Each number is 128 + 24 x the weight over its row's rms, rounded and kept within 0 to 255. Layers, rows and columns count from 0. Numbers have three digits each. The size before them is the row's rms in percent of the matrix's.

# layer 7 attention key, 192x192, rms 0.0371, rows 145-191, columns 48-95
098:102113105108095106118143102096149130155136126162107103135126119099122103128105127134117136132110155169111123086088128149146169128142151151134162
095:100134147138149101109138155112143117107110160147127159140124148178118152110105121112150142117149144105101137157090097120082132134101131139161155
096:143098123124162114097138084106132145106155190144145157155131144090136098102123144129122116147130104111142132174105152148136130125122176112132110
096:157125117130120084088141121111138183104107139147179111126119164104122126129147150154132119088096134135165106111159116133116145115104094157087172
103:146183097150134124155102146142118162115115139099159139156161146108096114143139130138138138113199100115156145152094145084133114082150130131106193
102:173141121111129107115145123148111078085083116099143125145140094124119146131112133123187127106153174104128124129111125111136142117106105193148087
099:129138118130096144141168080105124091143108145148167168120134142161098141124116107131115115123118120170096104124160122203137124119066117151112115
102:117145087135122111146159086152102149060154103148167109147161154163121114128130141155120158089120119105120135150106151181123118122091165143164143
097:140092169155145119117165112097140127169151142163128156092110109125093141138108132149160107120162104104147111148146147146128067145150169114101139
100:139115098119115162115139110126139161118102160121147116083142129150099140147100156136107119115086167137161099115170104179125061092084079113120147
103:131149120146113156111100123149129160100157160113090112114124170158143131142156109131125173128134152150108130101148090107096102131114111144132131
102:134145140096099116110160135127159164109157110146139172148145109118159159088106117147169111082161143105102144097127113145100153095142116147154119
098:139104114111145132120077101123143130109159118094138104137135109136123142132099129089147147154102123128108145133149085163136139162112162143109107
103:119150145147128124136131096144134104098149119134144107117131099124130124102108168107158126108130163112136165065129132059167143149166146141114089
096:115124100159149094129133109163115116105114146136159152108135108131166155097103131158113143113113122131174114176176097142149147114145118143152091
072:126097111143156138169124128132094119124124107124081174105148152115157078110104125137134156069146089112095144091099153140111128108082135151119137
086:128090171071131123141148153126118167108095085145139144133110151122127082103138116144118132104137124094173097123090127125147135143094140162165129
111:110128120136191139144130139117093096123158113153110108139146109125137133155120092147119121109174105163137167118151143128114060133122099084113121
091:114133089087130120117130165131158106117153105160120165083074089086126103104117121078144135133121155124127152129129134099125160123119091190132117
066:109127115108139133134086145109076124115123084127118156084093150101109124104154123097118114151145111115132156144143148118129134147124135164142096
095:092157135086152141108116155102109075101122091166144127120106124130117137116161116146100141128153098124144118107128095131175097132131124084138119
107:138142129109149115133138137106121112141159103148105127149144118145123096147135114144133131119168139153133125102136148142097123131127091137114183
084:149151141113145121137118152118144111113116134091120113132112093110153103145083127108185111135143106099150112123137067123115137067104081138102148
090:130146126113149085125103130125106119109118130152145181108149098124155128150086142137080158156135160098128136160126136126158111098065128124131152
086:096156107130103126138129146111158168123133137115120117105143134121136109168096098119159123127155137131165135119108188113126169126136146128142156
091:083107159141103105114148102075116110088157121124137154097156132108144098094154158130135117127140137090139140101150138131109092155139113076142131
090:122108154138135187140107128122157113134162087122123117114159173152159130146085142126101173100143161181105108112157098127110158089159102114111121
098:151132137127125164152161117129150100101112130122146129143072130094176169116098115164126135101095136122111108153121142130086129119118124117153098
091:142128137146131128153112161076139147152150141120137118118077105135162153107142113111162147142145155157099147080101148146146105102130130101120067
085:101135139141139106087103099150125124088129173123108093098102115153146116161125099133109114160136136133119167156138089117139137112131148155147114
091:147150097119157153156168100100136101153139117109135154186133086149145163141125114127098125102176128118132123147153152115112126120124133145103134
079:151129137097152113130091123089122110139180145117118133119150107177132123134155104148169113149136150114107134112109165110119176166121110122129147
091:089115104160143113125117128119150106115105126120120125121070113091148081081143155087125117163146123156139134084118143087125111106150121168158151
099:124125185142118133157167072136134128144141154129149142106135103094116138152148141103100109145141132173151128133136143150101126141133145105092160
090:156117129143136099155142093157129174089109113110160124120101140131112110114101118091153098096150157145176111114118085149102134127133111179135140
089:140077188154105150160102161114142128111084052158112172126102117129157125100122142124147131126125122116098109153169110069119139147153132125135125
086:126147108133087171127163148141158086142135125153109159127155081128110157121125108120155091112116170147124142104103095131082115090162114123201105
093:143168147092134147164145153094099098117139168110129104112071108124088188119145120187132110172109090164158134131123126139131118151124133100129116
096:126104180117107085135119121120110128135122149150101162134103116125121137133109127121161094166155131127149095160124141123140085154083127106155070
091:129078117127114112199123136112117121142164123147119172106108104160139105102152118155131145080144173124090098157134125112118115150119091142165137
077:132149139118137119138110137083096145148099173115108152163098152112114110097155196106127155128122120126105118149105118154104122146110143112153085
089:099180138127142148143119154144130139127124148126127150162091130168117115148142167100118150122128087163143119128139133098147120155152096147170129
093:119129177092103088146142134092106144100128122140144105132133150134163121139097164118147134105132130149100097126091160138107149120153140124154129
087:144079114138122157113148131110131098141113094112125118115158143092159145145099147104121142125124122183110154102163165144118121096115094141091128
093:090128168062079116168127098143154105169112120117138131115140149131134116075153103123125090106089141128136139170132088150129152085153159125139137
094:138140135136136104124118145170093096094142166126164132165125149131114169105197144154115118137174122093162138085109151142146132132094128160106130
083:140088154126127137119137146168125056126131130150138125127125137140138112179099120111108106153115137108088116110145129158142182133134102124147105
# layer 7 attention query, 192x192, rms 0.037, rows 146-191, columns 48-95
099:128125136105144120138111152150130159155122107140127123138119106127133129166146132138135121173118072149080131131171072122176143085142132120137150
099:109131118128113131116139144128127146135139126184112153098117132122140115084146082148153100135174125115112175057135143099118135152138149143130130
097:069121131120117135123146154155105114130142155115131136178148143132139070135149123128099136078127109118104094168093129133136152138118095161126104
101:142105104112152104136145112093086160132089107174132149136190128089155140107137127155138140102113141134148104122131093147129160106147155142137172
103:091083122106163104166086116080135107146124147164141117124119106121177104117095123143126137107132123137131148138129172122101145142144128135136137
098:131128131103163118129075119125156119108145141119121130129102127133155174114113130129111129120145125085122128163142169138164113143180148105167125
104:109096118137128183127109105127108103158121136118113153117136118160109210142139102121147108136104130166120177150128123168135154170168117124093156
099:114125148110088123192080098115136166117095117109157085099137133121154110140147122152100139123121097119098115120103124083152127125129116141144142
100:107155166146094104118115143123153131117096103143134140154161150106070115093136164108107134130134129135172111134130170160159149147143120104098115
105:151139106123122138132159131094107115121138077093152126098108169061101098129126146116128158091146103112155132105158106142120140119104078114112103
100:170094103121145113127122134099164092157130144134155135150102112124147103156146099126110130131126146144129202137126139084162128116140065147127144
100:134106139138147161144133169165141096129125122123127175121125123153136155128105158119114142139119152109156136114126165177134137113086126144129127
104:151072125105106124098139133115124115150124148133117155105127148127149087123138126149086093135187114127144126164164123137115087104101127096071143
097:170124167148137132146131146123120094129126106124127106128096146126130121142103088141131167141138112164100136089144136147140126119175143132128131
071:091158156155112114099094159136148175148120097130131126131139133168129154133157099124132121110108141127140096138118095124140131113157087106150094
083:175132160104119105107113103152141160124101107090117116144167167093121113119107190154097126122164105132148088141100154146172164143132120142121129
088:114142133141104123141105135110128149158101107132132171050144144112115152098125123113141143153128165148133140149137145166155143166058118103068144
098:117139118124095159144114138138142072134137140131131159099123161129172114138164176129123129061138141124113150088152157113156118185138129180094115
065:121119103141122125112141068129124133125116105120115085160149135087161112111085122126126131134089120145145140129124113144127155141130122141094105
091:098138143115152153133151126130100074090171138142103102170120123134164161159111115121122149149125141143076132112125140082123100112163151115148125
084:098154115129145138107117112105087096114183141135121126140106097132130136119141118151132130090125152117102127093130146134093079136137142129135139
086:111133132108094118110093159137127126126133149048153096116137141088112129166100157075131142160108149166175103138117134143140140151149128144084132
091:085170130110169144135155107163146123144094071122144135150130138147148163092152136153123178149160100134145157131101117160112133137108096160175116
095:106132127098144134090135092114113124077122129137121110117136192120114157141101121130152105147119103136127187135121156127085120138144128107143128
092:138137175134148094127138092111143135109120155132116118105149133146142101154094155098145156135135103091123116141116157158112121091134187126151122
092:122144137116131099141140109118120141180087128109142113125122153164109144131107187133140092153110117116141131165131116104125171095093096094130119
102:116141135122133131143145123146156120132140127117142132121074128096136138089169127085149094128144142107101164117098107114150146091170155123130109
096:116155150131078115149121145092132152176180113137103086136075149181118169117092103125087144094135156094153132080154151096137115144135086137131096
090:131130129131123104122130114127172134144135109110139143077130130132144126128142111132150127176155133135072100112166159201141183060111152178159135
092:145120095103125132112147147138121165124159149101130088138142154164122117119159124155103134093097086145127114123114141061111131109118159104107167
086:174129169167142093110118088130129170103136103184119096151167073129144151126124108135127107137120139153154146124103152139145175121108138143100143
092:138146161127103139148089132096096172153109102128184145057100123121148101100123165101114145108128160146131157149117162122110140156145126152128149
100:098139092102102121124106154157121153162127122142136079127112120161105190137145088114112108147093153147123102157126132150138145130115122085129113
094:133138131128111130121096120152136103109116143137127162122160152107110113155129146128154130093138141149138099089127158117137104112091133165081128
091:127145103136168152122121173121121148136119091090095113102129101115182086147124124133105129165127160123123135171109112154151127162089102132110145
098:119123101125111098096177122133157153140162108118106116154123128125146165100145121128098132105148103131135123099141178071073093172117138125135129
092:127151150113148103114145083137158121160117103112186126098098126114117167100152124160132132108156178108147172144173102153163106135108135146175179
094:104124134127110148134146097126074091128161099109080133138119101134183133104185114143164147101122107155111150124144140113120120154134143174149190
090:144144122136100134152173101133119136193125083130097179114109128129129149172140123113099128144134124124113170125114117073118134108114134125103128
091:133107154123113130133121122148122151154105112104151124150180144097133117111142095113134120122135152112104131140106160116104113135112107104084099
090:061162134092145113170115155122092106134193117133144136111128142130110135168121112124136142141119096161111117117116131190143080104146120107131098
098:134130136157129110132149090110095080099093156150099087140108136134159171134104110111173111148095119138156174151138149091129072118107128103113128
095:143165125118137140110109112173132124131128142113128110127104107164137127157107135118107125172110136129144128114099157133109085118120160110149125
095:065102143136146110155129139162151116138129115095132119142099125130143135129172106096104151069133122170094153123103094096142091139112133127113147
091:141138128115137120130129149142128193102110132105091115121099131141158112128171115141127152094146147104114106097159100120102157163183123176118169
088:138138172098101139112099105155143119116145174113129158135156109129109127113168146132153146127105138164093133128099115136166142144161113101142137
# layer 7 attention value, 192x192, rms 0.0372, rows 128-191, columns 48-95
090:115141114168128123107160117184163117145100136091145118107118086161085120126113112130138177141116104125145120129150157156147128149111170099138109
092:133102133108157121152118134105110141122120064081110094113096090159141129137125134126081129104156116170095115121138130108117101113171083111131110
100:113126111098149125108114101131146157109161138135117082123144138111133155158111170180085115129146156145142174136135097159108106141121134146210112
089:192099101145129131106138106158135127092058150102108118141166085106122104093119094091128099126118133139119124119125114140153149157138110111161146
102:105106133132139083071097110131118135167084152122132136146171162119156127118095097115163179133138112123098145123117106188104128132133139084102111
097:125116110119112124129106129096116134126115153101116122148168154135123182118124124136141141121113145105118143122109124094094145174098120102116185
102:128178114134117135136091115119079164145146117114139153131122136112160124111127129137119117086134160124080173142091083113092166110144110115134136
089:144092137159101138120109113170155139149072118163097140101083115102135138133130119149143135144117165137098088103164125124114112138126127098110139
086:133115136096141081143093112144141070099131112119118122122115072106141100121075101150125153145138134091099140125143166119157117098122124088159133
096:145138130103101117140152117129107121144145153156168141129111091156133145143133129139154150069158134137140147116139160120156105084141089152148095
085:113136147147140141161100115151155099146128113099159131135155102101107141124111129126158128145079157109094169105092125140109097094115094133163100
086:163131140084159145152143121093101129122123160114078120092114156142153149127085097155104104115145127156123110138110122124090123078133124122137150
083:125128161122169129122125143111123149109139136116119125105151107118132086137108137140121124144126100136153161069073158134122100087110103097088132
096:111095138079151149099174127157129071168128134161128127126139104096143114107116127147154088177122119155181163158130162134155108145120118134145098
091:171098117106100086119090143116124173136171151136085114143169134154151158138103114174172133119098101155105169123060141170145109101100107107126131
098:101111100116117111160168142152105160101149138119141116152099167144141100161102131163123153099093067134144121137176096120154087117134146121124156
094:130132113115117137070174104177108099102117118121121106112144075162103142092088097129104118136117074127137094071136131114145114120175085090135100
092:119106145172147133149119161127128110157149112100155110104147126120092156139106143144087156118098133133130124087114134131151127154189100106109090
099:158117139128162149160134159112130139153116137137105153097132158091111118155132125166101106088191136145123125095153098102114142148130062132181115
109:126151084139109130111137110095143108139148106135158099112108120071131140111075096119153105151118101085120134082136119144142162146098165113102102
089:155104157141149131132095136094093129121128138083151138145111161119158119090149155099132116125135111100117112087131119118171128151193110106086128
101:127069155119117153091144151105113084136098073168140134114162112106125114118083085094127117121121149088109118113108125074158143148115112172141158
086:157153115118132135134146143140118123130126075142145111147149130153162192148138111117143122128113116122115155131111095115125151102157109107156150
081:114100143114139132111134160164144105129108110065129162151127136151088163111124112131111129144126100125112093185164182175144141134136121126141132
093:106093117146101116084134072134134158136115150126077116095150142110111131128148092117126121194134160145140112078133120147146152159075157096126103
086:128142128157120156154071102129156122138118117112168149144184124114123123146104171143132171103081118128110127141151111101146106101159112108134199
092:159120166105131125137120122152105131147136114132140146125105147113152130134115116154117119157130147143176169128085100183089157139087138116094103
099:133138114147129149141101137133115140141144136136132167079155117120143129107111145137089174125126127153110093157140131143143126138087072160106126
097:146163104087139100110111118117139172105116129155150133157095149149114096110165149109132122140114123148132120187143122147104153151143095123119136
091:164136110168129148143143134152090121131116113123124128144188113138146140141185124118090156124137097157145142153121181125124125107165097132144118
092:120149127090103150062103124139124190122113113126132131128165120127128082126134125126113113125132127102097122150123128163156159141157131106115160
094:139139153146110110126124156185097102100168140154103128089100127151151136105158157127098132169141146111135120123152116108124143115111143087126137
106:085144138140135128084146093148146115128142128118120154097102134164111152129143124099093167111122128185148143097146122131105166137139117100114122
097:147157098133157156144124103131148150108116180139132132130112132119129101154103098127110119112118117134177101162129134095147137135132139122109102
095:117131102120110102108134141152151103128143081086096102126128100146155107159172131108163121165141123144141122163145101148140163109119123122112111
095:128120114146096147146111142160110135134127147138135149107145111098123094130156144152121142106135146159125143141090140151136104145118131155140118
098:096117149125121172112163126130136157127119114146130136120100109141142153152122154130139157144196163110166118126117114098087137161134148169167147
090:102117152075120101118153120123135112121129126166095133127147147132097129142144119120121127144151132156148093144111134144153106126136124114117164
093:139073111129119147105161126118130131140099131166123147121180140132127109185068077110137124133107139167123074131140126118098105126168133172146150
095:111164150125148112121088086104163137178131124150143131120127124132150139109106144143153130104084137172122120136122116097126161141151124121134116
094:151145171103119131138140100142109108144147110074155082125132135108143099141100062148146102124128138125117108106098124143173144146115143149114117
093:138154166119108123098113117108137140136100180159156107115092144167126110083139142144118170150138134134126097116147111125131150140121137082145109
099:136179137153099194153118155107115119129121119116140112109142161095104126112120168142108129114178124112119133131116136134138122140120130124183142
097:114114134135155164153142163146112147141136099165093134107125112066131073126121183117145146130137111153187152121129170132103124103148146127152116
089:169127141145146154141155127143110086126109164135100124119146141158168136111132137134157114142130146105122145129122104108151169121142103105149124
100:148151131109127136119131172131129161108111120092127133196110107139139121124113149122116135088104125093169160109116146106089115112102052123100127
091:086177154134103070139154124143138145113195125161112117120148153153138130075162083150151102133169180102094166150111132104096099160145136130165087
095:090122130135168073111104148156163109159117108162106133149118152113156128112115134110109161138111115145132142107104106088139060153121143151077089
108:079131138123116061105161126133182122105089130146122120147185145133148166124115090132080118121150103207174147140123072129108132127135132115107141
097:130112140147116142148098135112169154095156093160095103107128165114135122105100091131122148098132105109135141103148136119148133141100096086110141
102:150135152125138111137109121141141150151139138120139136137140149121126109168119149129129149147093106162138145151134104156129127132139123120103071
094:079161103160127101101139138103108131146162109100133150093138186136125092186160136116141155147119143147150110156149068122111148121100141124100123
104:084123154110115105138103094154109116119124142114095160096123146053120120127124168138126109108156097122137141103138107127146113121112145127124166
101:124126145107128137091163123168137155171135161144165165133102119145129109147128153123094117106144137118114119104135126162114162152119105124122142
096:110126116144158152191184124118146095143132108085102124147057109150104140155124109121135095133146168123163189112163147092104143142146125125103119
090:153141128165164150116130149131162089124133127141159150113126119126057119146148122119173135184100144129099140082149129101139146131130129144110153
100:150145064103153128133170132114090097124083152109122118135113088150113152109152139093128145139126148083126127179113125124114087136123136119121128
098:125144117112088098132174150133104116116142127112109190128152132097156154124093132096160119109134101144162147122127120115118140140163130063138146
096:088125135138153096146094122106119080090101112140136134129113126121145095164137079088118113172126148149098139096196135114149124111137148148119152
091:097125127170161145145104114119118136108164143142119127099128144077209122092076142144160122130149132159129080131142123108088110122106138134126107
093:141108125143120096126115134142139138113138118152136085137103144105130144163113130116137091133133138120095155105148102149103131136152099171114149
095:171138108137120154144180137125087107153143140132095154107123139144130119066124103133113117107114128083106154182123109106094104126116147131095148
113:141140120146151144113115089103137151155143137122161086122134123116147130103110121096165143132138172156069141110142130138162183124116099119127113
092:106119136103121105119095115155116111118144129138105131170138150128135156143152125153141155107142082140143118139100116128109177063131144155109141
# layer 7 attention output (transposed), 192x192, rms 0.0459, rows 128-191, columns 48-95
097:118099110139127117121135131119129152136117130159126154136125134136136135136112104130078101113138117127093147158113138133142159130097122106127168
096:093133116146177183167123145117136137138105089145041174145098130170116103172142091115160127164104143138141154099101105121113139120143146146182100
106:141119115121117166132130207133088115120155118090171181149135157101135161200149162112124131143083172180083142154072101160131123131137146117135140
092:107107125145136147173113137118101099144130146102166139156087107130150126121142114181094088133150122142119116120143150192166095083107089134137139
092:182140137123121157137154127111118073123148123097105147122107106113124140135177162109128124164118110134154083116126128112143091114099131101102083
105:088136114146140151124103088122092101120085144119103165150115129093125152124145105128129120137125111148141140113112062123130091137173124152135149
096:137134155122150117120140101141146135140120113120074134170104115140125116113160135174109184075163161124078097098173144128124122122131166158108125
101:154099146120072142109143111140152091132098117131118132090090129112141139138083160117127129116124110186124123130140129076088117106098114133113120
093:143147148151128148120108112156119124116133156125116097115130147117084103122104099106118074129146121133151145066145116094147161126105126116124130
096:147126114090112129154135142173159131152101124141129148119180116100155146136101145133082150117129129158199164120105148171135138145087129138155130
082:132133118145115136155097098156141136113115103117150155148073135142125123118143171097149100129157142119133163186152128141129131125151121123178111
093:128116136160160155092105103157101128126105115119106134070160127134095145126130118112120117156103137145145113121175115153115112106162179101134126
093:135097153156085115128120122099101117106136139123109108161126135127081167138097092144159141090119127126146121142144098181123136134124136094116161
098:130127142148125130166096142109143102133152132143140116153099122124134173135130129140081125133099146123070155106158142156184105114124141138155116
093:143133138115168123149110125097100151133106095130132090108130133125128141149096170150096093114174134103147125145117097115146119106094101110164100
098:120150095132152097149113098102111130084146124114154125102084102127122119088097158174166047091142102134139141123138110116130095122115123094114146
094:097175117104165126113140144091129126126164153105141097122134138159153173125162122131146146134106101119095119127107119173154134115156133107184171
088:129122134126103113124157137165153109182108139127120134079182103132117125131089147119099095129192145129157119123163146103112157144151095134141105
094:093147125182164092137106133129077148137136105126148118146133087161118154140085091092136128115114127055093115164090117146146141152143143123164098
101:117073137091157150108156153100127136106158076102110159101129136096155106131152129105141120141138115119151090078162107137141133144135118161091147
094:146092120118091125144111107129133097146125116105089151144174144135106120074105136082119107130078141112123150105112129145108117169071149107129120
100:101149165181116114091109125106151067144090080168104139111132121115122146120090117111135147161113141103144104102144169116122114111107114140112113
089:118139174128146113113169072150123129124116101133130117102134101149147114105119185092065118101115146123140132150073165152157126149153146100168147
101:122108097137128133148139158132135169184126127106111158151123154146133087152131128087163099125135122129123130087103097159083109135135153140151110
088:129137148118112152130151096139110134133102154097103100094138108112128084157094102093166147123086119135155124107176098121118129129122128122092103
091:076129163112133136155095088137146121121108133144119095106136155115172081120163179143129134151135093150150139106159141132147128135132109140093111
096:144140127106086124102166117114079172163182109099184113098130117120128115115127110148168115146135132115124133141162117130157132117127095146111112
091:136115095117118138113134139121126115140156134090146095096094147171123131123153131164140111135107091124103097121134076104133174129145154146155132
103:155164125121133169116095150166159121121162145149151108149112189116133110122129120129116132106122166121123109114161132145130084169118134132110112
094:125140134130107122119104110067146098173129131152127109125122096104151160118185108096156140114137125102089135107112178138110133132135141101179096
093:148153142145146166153160102164117095147111135092110112109098129142140123139127106120097159132112136122122098084149110080141129154160128125121120
094:133143131107163162151118115117094129102107146152121109089125165122181117103140112177120129154141128149110124123146110110064134112132136135121121
097:086121143122151145096082078042139126128141142146132148067079108093119104132123197119127110112119124132128151111122160136141087104164129113128068
109:094130152137108080134157083138101118119140142116103123111084147170112153095152130145114158138115160112117143167119120121166101133140129132156102
096:150122183175137155133128079112110119108113125161101123128104137124147154101128102144094084087128092139122140083105139106089145155172133149172108
098:104115167099177153167129114127103102107095151139106103136154131108143115139127095148164110200129105162134156116153146136123162111143143137141135
100:124154157078092094143185112158149120143137111143101144136120164096098118099120088154134136144132126105135157167172145125153188102150154096127151
098:137147087118104109128150127143115161111134121115163168162141140133156185145089117144083125113115113131131133120127110124095165103124151136120128
097:118165077106158102152134142125157098130107099122115107148117102137106140117123154113097157163139138118135142093116133175136139099105155139132129
093:166113130091125143169130098109128102136090117112150092139108133151132187120104158098111104152111118130144090102094123090163098135126137092140089
093:092109098161147092147150135105159139113094131194077162100103080142139155154157204118118150136104140156161114127126124124082125131147117145121141
098:121125085133164142145139099146141115122170103133122150113129120128128165159132103130108103178121107157140155144107132114117097122102096131112126
100:129131142106113209114141145159096150155138125093124134123072134151166147135117152121121104105086154168101116088126146136196138098100137147100138
095:146083133125147143115136124113105096154126171105149131132093107121136163171122151121117121125138129101146114085130098099169075126122101099114125
093:121126134117124081131114119109111139111118112126126072149082090140104113120120131093130130109120152117164137122148161135120078102102161121121138
101:142098110161104073162146127136128129129115100128095139107133171105124126105131114148151125135121104149109083108185110128092158113139146104177176
100:103144144106139140112138139110113113157089129118142120153094124111120108140122173132133144166087085136172156116134098129154142129119124090107154
090:104098120131136152127125124129131120138140163110155135104175132141111112135149186130136111185129072142107142122128118125156192098174113115147093
098:107128105094144063128121098100161140109128127164118102175115123151117164142107029168126136116133110144136139115139102133075093091132171134120144
101:138133137130139093115167089113110138146134111099136102135119125121118171173129165166149167147148111137101110113138129168111112083136124113135146
107:135106140105122089151145122094115132141156115097144108112124127116133141145095119118093139119153155133148139106158156135148097132148150171159142
096:170111105102119125133166089130138145128106117159102105128162109161069160096117098150108087144156181108111119091113108109185119088115127103157164
099:105078155124130122120170126111136061129109162147089139120151161150115126108112108087164111124109092123125113073095141142139114163099128095149067
106:153128086139123132150106134102103130142117115101090162166161125130099141105107117124140091192133127096129158165121129134101122142105124156107130
095:123125143181124149093140126125097141132162090147160086105108088127113171088130146128094144138128117131149136154113151152171095135102115099143123
106:121133131134095095142094098119115094144127133125123117182071115130132148144128127155089140172152129120135100177103120117138115133142084101185095
105:134164136143155111093143120114158118149197162103126109157142132084116088130099090118138177154094127111109130132125156099160138122131137178092107
097:155109147135134107078100144103134093101095119137139108147123129178111134128137126146123122084150125127151146118122116151154138103137162185078102
105:137139083115108159134131152159125141149191130121090121116150149097134211117112112158132087084064123155104150114106084120107131156138144096152146
095:127116137093134125114128126161182110146141149161160107121132134111108113154146152125090084120128137132135134131101161120170153137129133122112093
105:159155145111153091141155110127141146069133136122115168164153115154141133099155150127100196086125098117134098193134166112141094153151118094136102
095:151125133105105125135117095143110136118131065151122094146120135118125134138115098140139136105155126133180135127142157102124153103149136157107153
108:124150149120109127150112056109144163146120131138102124109136099129134167145133130105139109150128177146084136178120094144136103082079139073113082
100:114120141134122107098142137087087141106148111116137107161166138139081150127108098116079135109180112096122095148129113155100066124093079136148113
# layer 7 MLP up, 768x192, rms 0.0532, rows 0-30, columns 48-95
102:143157127116112139079147132179096123126157191123155103161140117139119161143142163124157153136144093098120132128113108124078138152097079104133137
097:099124114122152081104142135085143130142142144135105134130153122112165095099095151135157092117181163096145183137159128101126153089129108102152155
113:131125085127101099126126120128126134107151132114119146088144155131140098109088123167150134134083127131124099102096088129123143134128132114095105
108:159127085116122130146115163140117159121144086135114149125093127119131128161089147141165113137160167126136128145194126128146114148167100160116109
096:110094114153172134117121092104128092105102080137107184134123125177107106101081097129128100139133116125119118105131107130123185118117062164123098
108:153134137106113132150117133084113103139122115176116126125133125139173141118152127072155115108135137127118172150121110146127200092090156134131136
101:130142112119085105145104110147078107100126159118124130119106129121169086115157128159146144088106127136118159141108152086113148142102113120126110
105:122106118107133083137147124090116121168147141108092122133121124113120143136123176114143151151153131122118090117114139128148180127112072152116124
105:156122112125146083126088141114173072112154123139082156140166072127145172140177132097132115131118131166089177105111183107096113136116110148119140
098:144163109148189071109154137181121149136123125151119127130131171137110118120122116150150061178117172109076106148146141178114150110153124116137116
096:166172147101143145130169100164163061090128135150135165164131123132154145144156155132107106132106102099144143125185097144143146072129154115107113
094:141123126148148107119118125134139131145110163117139108121112109141161192139101112157124109150137148169163136099099150164151156105106156154096102
101:127149128123098131147138110176163142123141154084088122147121157131139130159134172111098105107149137092128122112132155182122129115082093157098144
096:153171100117146117130142137138157138185126096139135158166124137133127118095102122112129160111142120106156106129187092098132119105136118072131145
106:093135133136162128115150143112122093140109152145106167078167109094122127117161112148090164140141194154100107112127109123107155134145130106117096
109:080131152132147101138115125120130112154139105087141159106129087126110122145106158120203141110115151142156141079144103160134098116113110164096150
096:176170085160125094123159137087135103153099138122122107094091123116163112097118143124126130122135165089116168081119155153136123159142148128094111
103:144156149128182120121151107127111142162147143113129150130119102116123118106106108105139153165078122130104101127119153063125101147088110109110147
088:159123115118167143130132150149140140136099147145130123114142163139138117130109144109098126129102093151118104121099120099128170128160169123123123
107:102136125119120167125146129130112127111112109099093118175123136115114092180128129147095107152094133145115116120080139161103145127127154102141144
086:090138125153128118159129133147127119124148155130133120159106117153116116124120156155134126093161081103133143132128118115164120152162091177152122
108:175108147141142166143176135148164070108110169122087166120136111170098092124101137133157093127163117157122142142122143162089126103117140137129142
108:137131174092136154164162121153128167085135115109146116140106133130132150077118146133143115132134139129124154103083104131167176072141109119122085
092:128100124117151149096139118115127136110119112114113115169105182107125105136168089118111074138129169072139165081128124123120147136120136130116117
096:116156134173107135082121122134104123084105135078121147159188100156094168117110171156136134127114122125123122118160115131121146139144116128129164
092:110134140137094111122113149095110133105145092125105096140161098126105130147154105164123129158108125148156115115111171115132128141097134122123151
094:135130136171178175137134158147162105114146120125105127174118139119174129169124089146100103130146108118124124115189142094113125131172067128148154
108:097139049130077125099087100163140162100139135141094119123125129162134132115123098140152147180101048119097102155142125116118152111119103117148112
096:061154130164090141154122135143152133138166125075096181131130108163142094140113121155106147121143097162127148124124144126146092142110124115103136
093:137145169106154139122126071109125123175126130129126114124179131120094145134129138152125110110113154160152171104135105135143133117080138108113158
102:131081150134121123132137114131104136119103097187122125144127111086136099172105156139142083137129092119121117108132142111142085161115168059150105
# layer 7 MLP down (transposed), 768x192, rms 0.0534, rows 0-29, columns 48-95
101:128176113119134116106128152175138135181129157147124124140138142058156114146117152116134145142111097138150126129152164137126104158135137169195087
101:142081149118107123147111112130164112143135124127114103108155132151143105074151101108092110129155124117120091089124173125113093094139096120111106
108:155115096118085176095132135136138158131124115135138115162169137130120184106097141111116123138108093135134111093133131130147143120105146124137147
105:168096143156109106174151139132129179124204128144145106133140118133164153156123138094112149147142104148117137146119113131128118112123130143150140
096:132169070161131125187137136183124161135096144141129092114109141110115107115123118135142085151129146157149154144128115110136114111114139075115143
104:134190148124126138134141174116126098106126126125064125126110167116162144154157069133157123151082097120151130088077140112145153166138107093127154
104:158144106150110154132134142167103124110120109119110117113125102138166133118153140117176098108127107096139170155178121142124102101144127114169120
100:137153105138126162114129135147100183154147156133132126075116171125118146158137141098124136137136114081139119112116148103122141109095106081132153
107:134145118130142121130163126170120117131104147128088134177141139122122133140097109136132099084099152144145145163092165123105114118125113133106118
101:121147134146146139081138186117101134134126131101150097110130160140110137104143157173140114100132135137130133146116137123142100116136139113144121
095:134125122125100145123171134116109130157158108138159163125165154132143103142147173143146122134044124099104137133118127145140188117151146160119084
092:129087109106125115140081119128143126111129150094110138142110127123137092101135134115103117162145098115153148137107115117164171143170144094141132
103:112092121139128131137110171139075133120109141166088114108095113109129104124119154136121124136126166127092133104086119147146141128115123123119115
099:111083177129097107121109128137115142143128135150145137116098113148077106168127075149125137093113106128107146108095141127139154132130128109111105
108:152140113119150153099117163117137158150155148164141109134116137114125113099149084143117109109130143149192122131174113137130117147117129131121100
108:075148120086135071152117112107155130101147132108113139163094094159147118120136161117121156144152121132099147156144146131154084145199099125149143
091:172150132158089141099113115136089113088113137142115110145079130134166104100139119104154122117146133155110108105148097161194129099121089076136120
104:129116183113099177098085130136147116107135121149107084057167120142115151105130069065111134124148161114165085147157128160146175171110130099072122
095:121144108075109114109136134105120135166123180149180132104133124103104122137129102125119135110153134073165111130100115122098172094136128146147116
108:138184136126152137070117184138167127148077158150137108165132146133126155145157158132094107159138145138110133150124098154125121167177175102100157
087:150100123136081133103187139163095119141132123119117141097147168119128163116119187123113130112147112132143169118132081098111171124121123131130136
093:142070143147116150153174114117134162128141142122123158116101145113122056114137174105126099108148112136118108163104113138101113062167115138147105
103:123147110151127164151141163099121113163125176146129122121132164103118097098170122106160165102128123079131117107101098111121146112098150133125106
096:119088120149157077083152161119141126137125146126113115143094160133137117157094113127117102142133103081110083116130120134149142083129102118126113
102:131110186137098109169160115140132170126112127115112127128122058089140128129075127074101140142122140144091137083166144155154152150121117149127162
101:151086140124164136122170140134129171112142161105126145110136116113146122172088138096098118111079123139105096104118140079128105088175136130143155
097:137129142160100060078102132139134125139118119110138110140115147137113137143120155151129130141150116122147056128167165136113105145127104119123102
105:173151122118158115127088093147152166113154162156107107083112122104136110152156100141142111115161122136146183150137123102156146143158141154119083
101:160118163162104128140130157133160149196120114143092169156120164161133100143126143121149116131114148134132127102127106128098176171157148122139133
094:141087132135102186103113140178143141123153137145154087123133156123168161134135111114139145170111104141178093106101135156144142141149125109131087